Part of a small language model's weights: 11.3M parameters, 548M tokens.
Each number is 50 + 10 x the weight over the matrix's rms, rounded and kept within 0 to 99. Layers, rows and columns count from 0.

# layer 6 MLP down (transposed), 1024x256, rms 0.0495, rows 467-521, columns 192-255
45 40 41 62 51 65 36 49 49 48 48 56 45 37 57 62 55 43 34 52 55 62 60 35 62 41 44 67 59 39 40 40 41 48 54 44 60 45 35 45 51 59 34 33 53 43 48 67 59 63 54 49 34 44 42 59 54 54 52 30 41 55 60 47
69 51 47 47 56 63 63 59 48 36 56 35 62 54 48 60 76 47 55 43 44 39 49 52 33 55 52 54 48 11 52 59 38 44 50 50 64 51 40 51 42 42 31 41 44 55 40 48 61 42 35 59 59 40 65 58 53 56 49 45 46 51 43 36
42 63 50 54 61 56 41 56 57 54 36 43 43 38 43 46 44 65 67 41 47 41 44 48 56 50 47 40 37 58 43 39 67 65 33 42 60 49 46 57 61 59 50 56 51 49 62 40 52 56 49 48 39 52 46 45 49 42 39 45 41 45 58 59
60 55 48 55 50 57 51 59 39 76 41 40 60 48 48 48 56 61 56 56 45 45 40 55 28 46 54 51 41 57 48 52 51 66 53 42 30 36 67 33 36 67 37 31 56 58 68 46 54 50 54 67 34 54 51 33 36 57 56 48 49 50 49 48
50 52 49 58 67 31 51 41 66 53 60 66 56 49 53 62 50 56 38 43 70 43 36 50 60 46 48 47 42 43 43 46 49 46 43 51 55 55 41 70 47 73 69 33 58 54 68 42 59 65 63 63 59 42 33 54 64 54 53 50 61 59 53 53
61 44 55 36 44 52 61 57 56 61 51 52 67 54 43 68 60 49 41 52 49 58 57 46 61 42 43 60 48 64 48 64 71 47 42 38 43 48 54 46 46 40 45 50 55 51 50 49 71 73 46 40 58 49 59 39 54 43 28 50 44 42 40 54
48 35 68 52 57 40 74 57 51 42 44 53 44 45 44 47 45 34 55 53 45 52 36 48 42 48 43 58 72 66 63 63 60 35 47 40 41 33 64 32 29 43 74 57 35 47 38 51 45 35 61 43 52 51 36 48 45 49 61 53 56 52 49 44
47 29 63 47 53 37 48 43 51 51 49 64 40 47 56 65 46 53 41 36 48 39 56 58 42 47 49 38 47 44 57 45 63 31 67 61 46 48 56 41 60 59 51 54 57 48 42 40 72 63 56 51 41 52 32 64 46 51 27 58 45 58 54 40
45 32 41 45 55 43 34 51 70 68 33 43 61 48 60 58 68 57 51 44 75 54 46 49 44 80 37 39 37 53 62 34 37 22 57 49 37 48 68 50 42 45 24 40 37 46 50 31 27 38 61 43 55 49 53 63 46 44 49 35 56 49 66 66
61 59 37 48 41 41 37 53 49 58 40 56 41 51 52 46 44 50 57 66 47 70 46 48 55 58 52 37 41 39 30 48 50 40 43 58 48 58 49 46 44 74 47 62 46 49 50 33 49 40 43 46 68 43 55 42 61 40 40 44 52 44 49 36
49 50 51 31 52 52 59 40 53 56 56 35 56 23 63 53 52 50 49 46 34 59 46 57 52 35 48 58 45 62 36 66 44 52 39 63 48 74 51 47 46 52 43 52 49 55 27 41 59 61 53 44 60 51 52 37 59 61 50 34 68 44 49 61
40 37 52 62 45 64 56 54 58 47 38 38 47 55 51 49 54 45 54 46 56 51 61 52 48 46 46 49 48 39 60 50 54 46 62 46 51 46 49 51 47 41 50 62 49 57 66 55 48 47 54 46 50 60 44 59 55 63 46 50 58 44 30 49
51 45 48 42 43 62 45 49 48 48 54 51 57 52 22 47 51 62 71 46 50 55 44 63 54 54 43 45 40 57 62 66 59 34 52 50 58 53 36 48 56 51 60 52 48 71 62 57 81 32 27 47 59 45 62 47 49 47 30 73 45 59 29 51
48 25 29 57 33 55 50 42 58 56 68 51 41 43 44 42 52 53 56 65 53 45 32 41 53 54 67 35 49 50 58 50 52 38 36 58 57 57 65 47 51 43 53 51 51 49 44 36 52 48 29 54 49 61 37 52 40 56 46 43 50 49 47 33
58 43 51 49 44 60 37 52 39 60 64 53 28 45 53 41 39 44 44 62 52 54 57 37 45 61 59 64 52 63 61 39 35 52 48 50 36 60 30 38 43 61 70 49 61 56 64 68 56 45 56 57 46 57 64 55 58 60 41 55 40 26 42 44
37 54 63 53 36 50 58 37 46 46 42 44 55 44 41 42 49 46 36 37 52 45 53 44 52 53 45 55 53 60 62 47 52 61 53 50 47 55 59 49 66 58 44 58 58 48 59 50 66 56 33 44 48 55 36 50 44 56 55 38 46 58 38 50
38 59 58 45 44 65 43 58 43 56 59 42 39 61 33 65 43 39 35 44 42 64 62 47 53 45 50 48 50 50 75 55 60 44 55 52 49 44 42 47 46 44 45 58 55 68 54 53 51 45 42 37 33 69 61 56 59 48 61 46 54 31 41 46
50 50 55 32 40 50 43 36 46 67 56 58 49 41 36 50 37 45 41 41 45 60 50 63 58 55 39 41 44 49 63 55 60 41 49 48 42 41 56 59 70 64 39 54 40 48 47 40 63 66 43 44 43 58 41 53 55 62 66 38 27 50 61 66
61 62 51 66 41 53 60 44 46 57 45 47 38 63 38 51 46 55 65 75 46 46 67 54 53 58 45 40 62 43 68 30 57 69 54 51 56 52 36 38 53 32 38 45 63 49 60 64 58 51 60 56 50 49 52 53 65 40 49 54 51 54 63 49
32 59 45 45 65 55 63 46 54 55 54 55 51 61 54 52 59 41 55 47 51 46 53 27 53 65 54 45 32 49 50 37 48 51 51 35 38 66 42 36 50 53 49 51 47 48 48 48 42 33 60 42 47 52 49 55 59 45 51 53 62 40 50 54
53 31 40 69 57 48 60 45 50 59 63 47 45 41 48 42 20 40 66 50 44 53 20 48 39 72 45 20 50 53 55 53 43 35 56 54 63 39 58 35 39 43 54 75 49 45 50 58 53 45 65 49 48 54 38 33 21 51 44 59 54 64 58 51
39 59 59 43 34 48 68 63 47 46 59 54 45 46 73 29 48 43 60 67 44 43 54 59 47 56 55 46 44 45 66 44 41 38 57 43 47 47 38 28 63 49 52 43 67 51 56 42 63 60 37 57 48 42 37 52 43 65 53 34 33 51 58 66
57 33 56 48 57 59 65 52 47 61 48 51 60 51 50 42 52 56 42 53 44 45 51 49 43 39 56 70 35 40 53 46 50 50 33 53 43 35 55 50 46 41 58 57 40 52 53 52 46 51 49 57 48 45 55 52 38 50 53 50 56 52 46 49
31 51 75 57 48 36 74 54 48 48 37 53 55 63 45 60 51 46 16 36 46 63 60 53 55 69 52 56 39 44 49 36 54 42 50 82 28 49 38 48 52 47 48 62 63 38 52 39 64 56 49 41 56 46 38 34 53 35 57 24 56 56 44 46
49 39 46 41 42 43 57 56 37 51 46 41 36 50 65 60 43 41 54 34 46 49 50 44 59 60 46 64 52 44 64 35 41 51 50 48 55 54 57 54 60 50 61 52 46 52 43 59 41 66 39 63 43 54 66 59 47 51 51 52 54 49 52 44
41 61 51 59 26 63 43 49 57 47 55 48 50 46 47 63 52 48 65 53 61 42 68 58 51 53 48 40 54 56 39 52 39 61 29 48 52 46 43 50 44 53 60 57 59 60 59 49 47 35 62 57 57 50 50 58 55 49 54 68 53 68 48 52
60 29 28 51 58 53 82 47 60 56 46 38 58 77 52 42 28 61 54 48 55 51 46 51 39 60 56 54 42 55 55 34 67 54 58 44 60 46 43 56 34 38 49 39 61 45 44 37 45 55 49 53 56 63 61 44 41 42 50 48 35 57 50 69
48 21 42 37 41 53 53 57 53 48 43 47 55 35 59 44 34 29 52 34 56 55 61 48 50 49 65 61 25 55 36 52 58 53 23 63 58 53 48 55 46 53 59 39 50 40 50 55 53 56 65 44 57 39 53 55 50 47 53 42 46 63 51 66
36 44 37 56 46 48 51 35 61 41 26 54 58 54 33 40 56 58 51 63 46 67 45 46 38 48 40 50 41 31 59 56 75 58 49 41 49 50 54 59 52 42 51 41 28 47 81 58 55 51 61 55 47 58 21 49 46 50 51 41 42 40 54 38
61 49 52 55 54 36 61 54 64 49 52 47 46 48 65 59 44 64 53 43 65 45 42 59 55 70 52 55 53 48 50 42 51 45 30 49 46 37 53 63 51 43 50 52 47 59 47 33 49 48 60 52 40 42 42 45 62 35 57 41 46 40 44 55
53 53 56 54 44 46 41 27 42 58 52 52 57 50 25 52 55 40 36 53 52 40 54 48 46 49 32 50 51 55 54 63 58 51 61 34 54 69 51 59 62 46 36 49 57 52 63 49 49 39 50 59 53 58 57 57 42 34 45 28 56 65 47 51
52 57 53 48 59 31 54 70 53 53 30 50 45 48 60 58 39 72 84 58 49 42 41 48 55 63 47 57 42 51 49 40 57 36 54 49 61 30 45 55 80 74 45 55 52 40 48 49 41 48 35 38 50 35 37 58 61 42 58 49 51 21 41 51
49 52 51 50 42 39 50 48 36 43 42 58 44 50 59 62 51 43 39 42 37 54 55 62 45 52 45 53 63 65 37 56 50 48 51 53 50 66 47 55 60 73 59 60 74 45 46 38 56 46 43 57 50 58 51 63 56 64 48 51 44 65 66 46
31 70 24 36 58 61 38 38 31 55 51 67 53 33 46 54 71 49 29 56 56 54 49 46 46 52 40 63 66 46 46 53 31 50 36 57 49 65 44 63 53 65 72 48 65 47 54 42 59 47 67 43 50 46 75 52 53 66 49 43 29 75 55 52
56 58 48 51 57 63 48 55 53 65 60 50 42 35 54 62 54 50 74 42 47 56 49 53 56 56 33 51 56 50 50 44 67 64 56 50 41 46 50 50 52 45 45 61 53 45 49 47 51 66 36 54 53 46 59 49 47 53 52 47 70 52 40 55
43 59 47 56 47 52 48 47 61 52 56 48 48 60 52 63 54 66 66 27 45 36 46 28 55 41 42 16 46 46 43 51 68 59 60 59 57 47 47 45 58 49 62 20 42 49 44 49 37 58 64 59 54 53 44 54 42 43 53 52 45 49 46 52
43 61 63 49 37 58 60 46 52 60 57 44 55 39 51 57 64 42 48 45 54 43 39 59 43 57 58 44 48 69 61 57 56 35 56 31 36 30 49 56 58 38 61 47 40 44 51 38 34 58 36 44 51 60 32 47 61 40 39 47 55 44 47 54
64 53 35 39 57 52 62 41 35 25 60 40 51 54 57 49 55 55 42 53 37 28 45 52 52 36 42 43 55 38 53 52 39 48 50 62 44 25 54 52 40 50 70 62 49 49 60 50 43 62 49 54 61 59 33 36 53 77 63 59 45 46 49 47
67 55 55 57 63 54 69 60 34 38 57 60 53 45 42 51 59 39 61 54 58 43 52 50 60 44 45 47 31 56 40 44 51 50 55 41 48 45 47 46 62 46 56 64 56 42 43 53 39 52 39 74 40 55 35 53 42 47 44 48 34 43 72 48
50 55 51 43 64 53 46 36 41 60 47 43 61 43 39 55 44 41 55 47 62 48 38 42 40 45 51 39 54 61 59 46 69 46 55 41 55 42 51 39 32 36 44 46 38 55 67 53 45 47 37 49 39 53 53 44 51 41 56 31 31 41 46 42
42 45 43 51 52 37 41 49 61 54 32 50 31 54 64 26 62 50 57 51 63 60 41 42 35 48 41 66 65 64 55 49 47 34 52 49 40 38 52 60 33 39 47 50 38 64 49 60 54 38 59 69 53 60 40 55 47 47 44 47 78 55 45 51
51 48 59 57 46 48 46 63 54 38 37 60 48 45 46 42 42 62 57 55 55 54 48 46 43 63 40 35 46 48 46 32 50 43 48 43 52 42 52 61 47 56 61 46 52 42 62 40 40 58 75 49 54 41 18 26 47 36 48 49 49 59 47 47
58 69 70 43 57 29 55 36 50 62 42 50 58 56 41 27 36 46 48 65 63 54 46 62 69 62 44 61 64 51 62 46 46 50 70 39 62 45 31 42 44 41 49 49 39 50 63 61 44 47 50 44 37 45 48 42 50 37 52 52 52 56 39 35
52 42 52 42 35 47 60 51 50 59 46 57 46 53 51 39 39 61 40 54 49 58 52 63 56 53 43 55 33 36 53 46 51 42 51 63 40 55 34 48 47 44 68 54 52 40 55 45 59 31 43 50 58 46 57 36 55 49 46 43 47 65 47 47
43 26 51 50 48 59 48 61 62 40 50 57 46 50 55 54 38 63 49 48 50 25 59 66 49 62 65 53 33 61 54 46 61 64 41 64 41 49 31 57 61 60 49 45 38 28 54 49 44 61 37 40 45 42 49 49 41 65 57 42 46 40 59 51
64 54 48 42 43 73 51 49 50 63 51 66 36 35 43 57 49 30 56 51 49 44 53 67 51 47 48 45 55 42 49 49 39 59 39 54 52 54 48 71 56 52 59 58 38 44 56 45 55 55 42 48 63 64 60 50 28 52 58 51 37 57 50 44
58 48 62 56 58 32 68 54 43 59 29 37 56 50 60 40 34 59 54 70 36 53 48 26 45 57 40 37 50 55 40 44 64 62 49 57 48 36 48 46 54 35 54 59 46 54 56 44 45 49 56 43 38 60 43 33 54 45 36 59 37 53 45 47
64 36 69 55 29 44 52 40 37 62 53 51 37 71 55 47 53 57 28 42 60 48 44 50 37 58 57 66 30 45 38 48 46 49 58 29 51 41 53 57 40 56 56 57 49 46 63 41 61 51 46 61 45 56 46 76 49 55 47 50 42 63 60 57
50 49 38 54 30 49 58 29 40 62 47 59 37 53 69 44 39 42 44 69 50 59 48 66 46 63 54 54 46 46 56 59 38 29 76 55 44 47 42 64 51 43 54 41 48 55 44 47 61 56 62 50 59 57 46 39 60 56 47 70 53 52 67 56
56 47 39 42 47 37 47 50 21 55 38 62 52 54 54 67 47 41 55 57 47 58 54 42 60 57 58 47 39 51 40 71 41 56 60 51 63 59 39 51 48 45 40 62 49 57 44 31 50 40 47 52 45 45 54 48 50 57 43 50 50 56 62 48
52 60 52 59 76 38 37 37 45 44 59 48 66 63 41 58 38 50 47 52 44 34 35 55 47 50 29 48 55 58 53 61 58 55 61 57 35 57 62 74 48 47 37 41 56 32 28 34 51 55 59 51 66 49 42 52 61 63 65 58 59 42 36 63
57 61 43 51 57 28 64 51 63 37 34 68 51 63 38 60 39 52 44 39 38 39 43 36 49 56 59 49 44 55 52 54 22 39 48 38 47 42 39 61 63 55 48 46 49 50 43 64 65 58 40 62 47 61 49 43 56 64 48 53 61 40 57 27
59 39 56 59 42 55 52 75 38 43 42 64 57 63 60 45 44 62 56 54 37 44 40 54 45 46 43 46 47 54 50 37 32 49 57 58 38 47 33 41 44 54 48 52 45 68 51 58 45 44 41 67 60 49 53 59 46 63 41 48 43 41 25 49
61 39 21 30 81 52 55 61 67 37 50 36 49 62 50 38 40 47 55 46 78 25 54 37 56 57 28 49 20 46 33 44 50 49 68 33 39 48 55 37 46 32 61 45 41 47 44 53 74 35 49 30 51 51 52 34 41 35 52 38 60 37 57 52
47 49 59 46 69 45 33 34 47 39 46 66 54 43 62 54 68 43 41 48 49 42 63 43 47 55 50 55 51 70 49 58 67 46 47 47 51 46 61 59 44 31 47 49 27 50 49 41 61 54 52 66 62 45 38 49 43 74 62 54 40 50 51 24
# layer 6 MLP up, 1024x256, rms 0.0494, rows 468-521, columns 192-255
27 71 51 37 60 49 55 37 54 52 32 66 27 67 68 51 49 68 54 59 40 55 41 38 65 62 49 65 54 58 46 55 65 52 75 54 43 50 33 41 52 31 49 48 41 61 47 50 52 49 60 65 48 60 50 62 45 52 51 47 53 50 50 54
50 55 44 64 42 45 54 58 44 39 52 52 51 72 47 56 51 63 45 57 72 53 63 56 31 52 63 53 52 38 51 53 30 39 57 64 45 34 80 51 26 43 52 38 36 35 44 48 47 36 46 55 44 58 54 48 48 36 51 52 40 54 58 46
40 45 67 50 43 54 55 44 45 47 55 57 35 64 57 48 49 55 46 42 66 59 60 45 39 52 42 53 55 56 54 49 46 26 48 67 62 47 45 54 67 51 66 56 53 44 42 56 49 47 43 37 59 42 50 75 59 54 30 52 44 56 51 39
47 51 38 57 53 51 62 50 51 57 62 56 32 40 30 59 62 44 35 42 56 50 62 33 36 43 59 48 40 42 50 60 56 46 43 51 61 51 38 48 59 42 52 60 73 50 40 50 47 45 49 36 43 19 39 43 57 65 54 45 53 51 30 48
51 31 56 54 37 49 61 49 36 54 45 56 56 65 43 56 42 47 61 59 55 39 52 53 38 55 57 60 37 31 60 50 48 56 65 50 33 50 62 55 47 67 40 46 53 57 47 45 32 54 41 47 45 54 40 46 44 69 71 52 45 51 47 68
62 62 46 59 65 27 53 58 38 58 41 48 49 48 61 33 56 44 58 45 44 49 49 60 67 49 56 58 58 52 41 71 61 74 38 50 60 60 53 58 39 29 52 53 66 42 49 52 57 46 52 44 53 47 49 65 48 64 46 48 51 68 40 42
50 61 55 51 49 46 50 51 55 37 41 58 55 38 51 37 28 45 55 46 51 70 50 47 46 59 33 44 38 50 44 56 60 45 48 76 55 52 46 61 41 74 54 54 56 46 47 50 49 55 46 62 34 60 43 55 51 38 47 66 34 50 51 59
66 43 39 42 55 48 68 61 42 36 65 59 46 51 49 39 46 49 33 22 69 55 45 53 66 33 53 41 48 40 39 50 50 52 35 68 45 61 54 36 53 51 64 56 49 58 51 56 69 65 46 51 46 45 57 59 49 65 50 60 45 45 53 48
50 51 57 52 55 63 79 36 55 48 74 48 65 64 52 41 64 49 59 34 72 42 64 39 45 53 56 49 52 65 42 49 43 51 40 50 70 37 62 67 49 39 44 25 50 58 47 56 48 43 52 55 49 43 41 50 36 41 64 76 56 69 43 61
31 45 55 56 58 62 40 47 43 36 52 43 47 45 47 60 58 48 54 56 60 61 52 32 34 50 42 50 61 34 49 52 55 44 64 58 60 61 56 64 43 41 59 58 61 61 74 52 55 42 55 49 47 60 29 50 55 50 46 41 45 39 34 41
44 72 58 43 55 49 46 52 47 41 72 55 49 33 38 46 44 65 46 66 34 40 34 48 54 58 60 46 39 58 27 46 48 50 46 46 43 53 41 51 48 45 47 54 60 56 45 59 48 41 56 41 25 57 63 54 55 44 55 44 46 72 73 57
42 41 56 56 60 39 48 56 60 61 46 31 46 40 56 56 47 42 49 44 54 56 50 34 41 38 51 66 67 48 36 50 47 67 47 44 45 53 57 63 49 24 47 39 59 27 39 42 44 77 72 43 63 57 50 27 42 48 57 46 61 52 59 59
52 65 30 50 56 36 49 41 47 46 49 61 56 63 41 51 43 42 51 45 63 37 40 62 36 38 75 55 49 56 22 57 58 54 44 45 38 46 47 66 49 49 47 47 57 43 49 38 64 44 58 56 44 42 36 50 48 51 36 64 66 69 61 60
45 41 53 65 61 67 74 63 55 38 34 57 68 71 46 43 49 55 57 66 37 61 49 55 42 37 50 39 72 35 53 46 75 55 31 60 54 52 48 61 58 53 42 34 46 44 36 56 51 42 35 47 45 58 38 42 50 42 35 61 44 40 47 45
42 29 48 36 60 70 38 73 46 45 52 59 54 64 47 58 60 45 47 45 57 58 40 66 34 36 56 45 49 50 39 48 40 56 49 56 40 50 46 39 41 42 42 46 39 32 64 30 38 48 46 55 61 38 53 50 55 45 58 52 59 40 65 44
67 39 45 56 50 45 66 40 54 44 30 70 40 51 58 22 50 54 62 50 56 46 35 52 49 42 42 46 55 44 36 47 47 49 40 40 50 48 48 55 48 56 56 43 41 48 49 60 53 50 60 57 67 47 49 56 49 43 35 54 49 66 66 48
45 39 46 60 62 42 43 56 55 65 37 44 58 49 46 43 48 38 46 52 37 42 45 51 62 45 43 53 48 49 61 41 43 47 44 41 55 46 54 40 45 42 61 59 43 43 40 46 58 37 53 42 48 51 34 43 51 47 35 42 47 57 61 48
43 52 40 47 52 56 41 64 39 42 55 49 66 30 47 67 50 37 38 39 44 55 27 43 55 37 64 54 63 47 38 61 57 44 52 35 49 49 41 52 25 48 65 43 46 53 48 48 72 48 44 47 62 56 36 35 26 58 51 57 53 42 49 51
53 42 37 44 34 30 30 43 54 61 42 49 40 58 35 40 45 46 60 47 39 33 52 47 57 34 65 61 59 47 63 57 65 41 48 63 54 48 50 49 35 47 38 48 51 50 40 41 51 48 58 69 49 51 53 39 30 35 35 54 65 50 40 61
48 68 43 59 47 57 42 48 52 56 59 59 45 45 43 62 55 46 53 40 60 62 51 57 42 68 39 61 58 37 70 47 38 41 48 40 22 56 53 62 61 39 57 44 59 40 48 61 58 41 46 73 62 52 38 54 63 54 67 51 42 55 47 43
69 41 38 42 57 46 59 46 65 48 47 56 51 38 38 54 46 49 56 50 45 50 66 40 47 40 54 53 46 50 42 61 59 49 28 45 40 52 67 49 57 64 44 47 32 36 37 41 53 27 56 40 42 46 64 54 43 37 51 61 60 50 63 30
45 63 40 48 53 42 50 46 60 33 63 47 43 46 38 51 63 51 50 49 55 68 51 36 50 60 53 37 55 43 40 66 56 65 61 59 44 69 63 56 51 44 56 51 55 55 46 66 62 60 41 51 50 61 52 38 49 67 32 63 49 53 55 45
64 53 38 51 38 49 61 64 50 65 58 55 39 54 47 55 50 62 67 48 58 58 39 58 61 40 40 46 38 30 54 52 45 42 62 69 57 49 73 35 48 60 45 45 60 57 52 49 40 44 44 65 64 56 34 64 44 35 37 62 57 45 61 58
40 58 35 51 56 46 39 50 50 32 59 39 41 54 55 41 51 56 57 46 56 65 42 52 52 51 47 42 53 37 42 48 57 48 59 53 33 61 56 45 63 50 62 44 41 41 45 39 52 47 70 51 48 63 64 60 49 49 52 63 54 60 61 40
44 50 63 37 48 76 45 58 54 54 39 49 34 46 61 50 58 35 38 52 61 56 41 50 36 40 47 56 52 40 59 48 57 30 59 54 45 48 49 50 44 46 35 40 40 49 61 45 36 56 33 39 51 44 56 66 69 57 52 46 58 48 46 47
50 36 35 40 62 23 66 60 53 39 33 50 43 46 60 65 69 40 33 50 46 58 55 50 46 49 39 70 60 24 58 28 71 47 39 43 34 56 41 48 64 45 37 37 49 59 57 44 46 65 52 52 45 45 45 54 27 38 72 26 30 49 47 59
61 50 53 61 46 42 50 38 61 49 47 60 52 69 34 36 52 64 44 62 47 29 31 39 28 48 42 36 65 39 49 60 47 44 69 65 55 53 57 59 44 49 51 55 54 48 50 49 64 37 43 47 49 57 55 53 48 45 64 52 46 51 48 45
71 64 75 41 58 62 37 57 52 41 59 61 45 52 62 69 41 60 45 37 49 37 48 51 50 41 52 51 42 62 45 51 35 54 42 43 55 43 37 38 42 43 55 55 43 57 31 50 27 53 48 49 59 31 79 55 55 57 65 55 51 62 53 55
49 55 53 51 60 48 59 44 32 46 44 37 51 49 57 61 63 53 49 51 48 49 41 48 44 54 51 47 53 57 46 51 37 49 70 59 49 55 45 41 49 42 56 44 46 52 39 57 38 50 28 56 36 57 64 39 40 48 55 35 56 47 45 46
55 55 39 58 60 67 50 53 62 38 43 40 30 38 60 41 56 55 57 50 47 62 63 59 62 47 58 56 56 37 43 43 54 55 46 46 47 53 39 30 45 57 51 42 70 48 37 47 55 58 49 36 58 46 40 64 55 65 50 61 50 61 47 46
62 27 53 52 39 56 37 54 46 44 57 54 56 50 38 52 56 54 57 55 61 57 48 54 58 35 47 62 46 57 53 47 43 43 38 51 50 55 34 57 50 42 49 54 56 50 42 46 39 29 32 52 62 53 47 51 63 50 39 53 46 34 29 43
53 58 36 54 55 47 38 52 56 52 58 23 67 49 33 22 46 46 60 48 59 47 72 57 45 34 72 56 53 39 54 38 48 46 41 36 44 59 64 69 61 57 42 48 42 49 54 63 61 43 43 58 38 49 46 41 57 50 38 50 39 22 45 49
42 45 47 49 53 48 50 65 36 41 40 48 71 41 76 60 53 61 51 56 70 48 48 63 61 52 72 58 28 57 38 67 30 46 56 47 59 43 43 38 47 41 44 60 49 42 32 24 51 53 40 46 40 28 60 71 49 41 42 44 41 42 44 64
55 43 47 40 63 54 52 43 58 45 53 51 35 54 54 39 48 46 41 54 45 53 39 45 37 56 51 41 70 62 53 56 44 62 41 52 61 43 47 47 59 55 52 54 42 61 53 63 44 45 53 53 35 45 38 32 32 56 46 37 41 51 55 58
61 41 55 33 56 57 42 43 30 39 38 49 44 27 48 48 43 42 60 52 61 45 43 59 63 43 66 55 39 59 46 55 49 45 49 60 37 42 47 60 60 53 40 56 48 48 51 50 54 53 40 47 42 63 47 43 44 54 41 44 57 44 28 64
66 66 44 71 61 55 32 54 47 49 44 61 46 61 39 41 50 51 66 58 42 48 53 39 57 52 27 45 46 28 28 55 43 53 64 53 71 79 60 50 44 55 39 43 36 55 55 56 69 30 56 48 50 47 58 45 36 55 64 39 42 31 57 55
47 53 47 36 39 54 61 49 52 56 41 45 37 49 46 51 58 50 40 43 47 48 59 59 21 49 41 55 49 38 52 44 57 63 51 41 58 54 60 30 56 54 30 47 43 60 48 36 60 42 56 42 58 39 52 47 63 61 30 64 66 38 66 48
53 42 64 43 46 53 32 36 75 69 49 41 36 53 62 48 47 55 40 24 39 63 61 44 41 55 52 43 61 59 51 54 43 34 38 52 49 35 49 48 49 49 41 45 48 48 53 45 47 33 56 41 69 48 56 44 58 43 53 45 64 65 41 44
62 44 56 52 45 45 49 64 53 49 62 56 53 55 35 37 58 41 50 48 40 44 57 58 68 63 50 44 48 36 36 60 50 46 30 50 47 58 44 67 58 51 52 56 64 43 41 54 57 56 56 46 68 44 45 37 52 53 37 71 50 58 57 46
73 32 41 52 60 48 53 42 31 37 44 48 64 36 42 64 55 29 55 58 49 51 58 43 65 48 46 27 47 55 39 47 40 57 55 30 61 52 42 53 41 36 40 43 54 53 48 53 46 63 40 45 48 35 67 38 42 52 54 66 42 44 70 53
41 37 36 46 28 49 54 32 38 62 63 43 33 65 69 59 63 51 41 41 35 36 63 42 40 35 65 45 73 49 52 56 49 57 46 51 59 40 54 61 46 44 56 40 48 60 25 44 51 56 38 49 45 50 59 58 41 63 52 28 48 49 44 37
37 36 38 50 37 77 49 61 48 47 59 54 50 47 71 65 47 47 41 29 50 51 48 45 39 43 67 39 57 39 48 65 45 50 37 52 57 55 57 56 45 62 60 42 72 62 31 39 51 57 41 41 52 66 57 64 60 54 67 33 48 56 68 58
52 49 51 56 49 36 42 49 39 45 60 51 64 52 67 53 50 53 58 48 47 53 64 41 51 50 45 49 74 66 42 46 52 61 53 45 43 45 56 58 51 59 31 54 56 49 49 59 63 65 75 55 50 54 47 53 49 54 59 61 53 47 51 49
50 68 41 40 54 50 45 32 33 60 58 47 47 38 48 49 54 55 61 58 46 58 38 58 35 36 62 48 49 51 46 61 44 49 49 48 42 52 51 58 31 73 47 48 43 56 39 50 51 53 81 46 51 39 43 54 51 57 28 59 52 42 60 44
46 60 51 41 54 37 61 43 50 37 30 40 58 52 45 69 42 75 52 48 37 44 49 42 52 63 62 36 50 51 46 61 54 33 36 57 63 44 51 49 35 39 42 60 44 47 31 56 57 46 50 58 52 56 56 52 59 54 36 46 54 12 45 44
45 38 68 40 50 56 41 41 61 44 54 58 47 63 53 61 56 51 34 41 50 64 70 59 37 57 62 50 62 37 47 63 41 44 47 47 67 36 40 50 48 57 46 34 38 46 50 40 54 43 42 41 63 47 67 47 34 57 64 25 48 50 45 52
62 76 51 48 38 67 55 49 46 48 41 45 51 38 60 56 50 40 59 45 44 45 55 57 57 54 43 35 50 39 56 54 44 52 46 67 57 64 49 56 75 23 45 34 44 47 55 39 45 45 74 44 55 51 32 52 53 55 57 59 35 51 56 41
46 39 56 56 63 54 51 53 74 47 46 50 69 38 49 52 55 58 58 48 43 29 53 41 64 34 63 54 43 30 35 29 45 48 43 47 43 48 46 43 38 48 63 47 49 52 41 57 44 55 46 43 40 44 55 37 41 52 68 56 62 45 45 39
43 45 44 50 62 55 53 59 68 31 58 29 52 44 56 42 58 44 49 26 35 42 48 59 48 36 50 49 57 44 54 53 37 38 54 52 28 48 55 50 60 44 49 48 40 56 53 44 56 47 38 51 38 56 48 53 53 38 68 35 51 63 54 47
59 49 71 48 48 57 55 39 44 35 60 38 41 34 52 56 41 41 52 50 50 57 47 50 63 40 38 45 55 47 54 39 46 56 65 54 44 49 58 38 48 59 60 34 56 37 52 64 48 54 35 46 63 45 50 59 51 57 46 62 50 61 42 41
39 66 59 40 58 67 65 59 39 40 78 32 57 49 43 63 47 27 45 62 54 61 39 29 22 50 57 62 45 54 50 33 61 69 55 40 65 38 37 50 35 67 44 66 64 50 46 62 43 46 44 43 51 49 47 41 56 38 53 39 60 36 54 58
52 56 54 36 53 50 48 42 66 71 51 41 46 38 52 71 44 34 41 35 52 43 44 49 44 27 41 49 43 58 66 61 63 49 38 52 57 52 60 51 46 61 61 66 55 30 51 37 40 26 49 48 52 37 50 41 32 33 57 40 51 47 74 49
72 46 62 52 42 56 55 44 45 54 57 60 30 58 48 59 55 16 45 46 52 42 48 49 37 58 52 54 54 41 43 62 37 52 55 46 28 35 49 54 38 49 58 53 48 37 55 69 60 48 44 45 59 45 37 44 54 56 55 56 48 62 38 37
52 44 57 50 51 48 47 45 40 44 47 46 40 49 50 54 45 42 68 57 42 42 58 33 59 57 53 59 57 55 52 46 48 59 56 42 59 61 54 45 46 42 62 39 51 52 66 70 39 54 49 47 65 36 47 59 53 27 47 48 67 62 54 51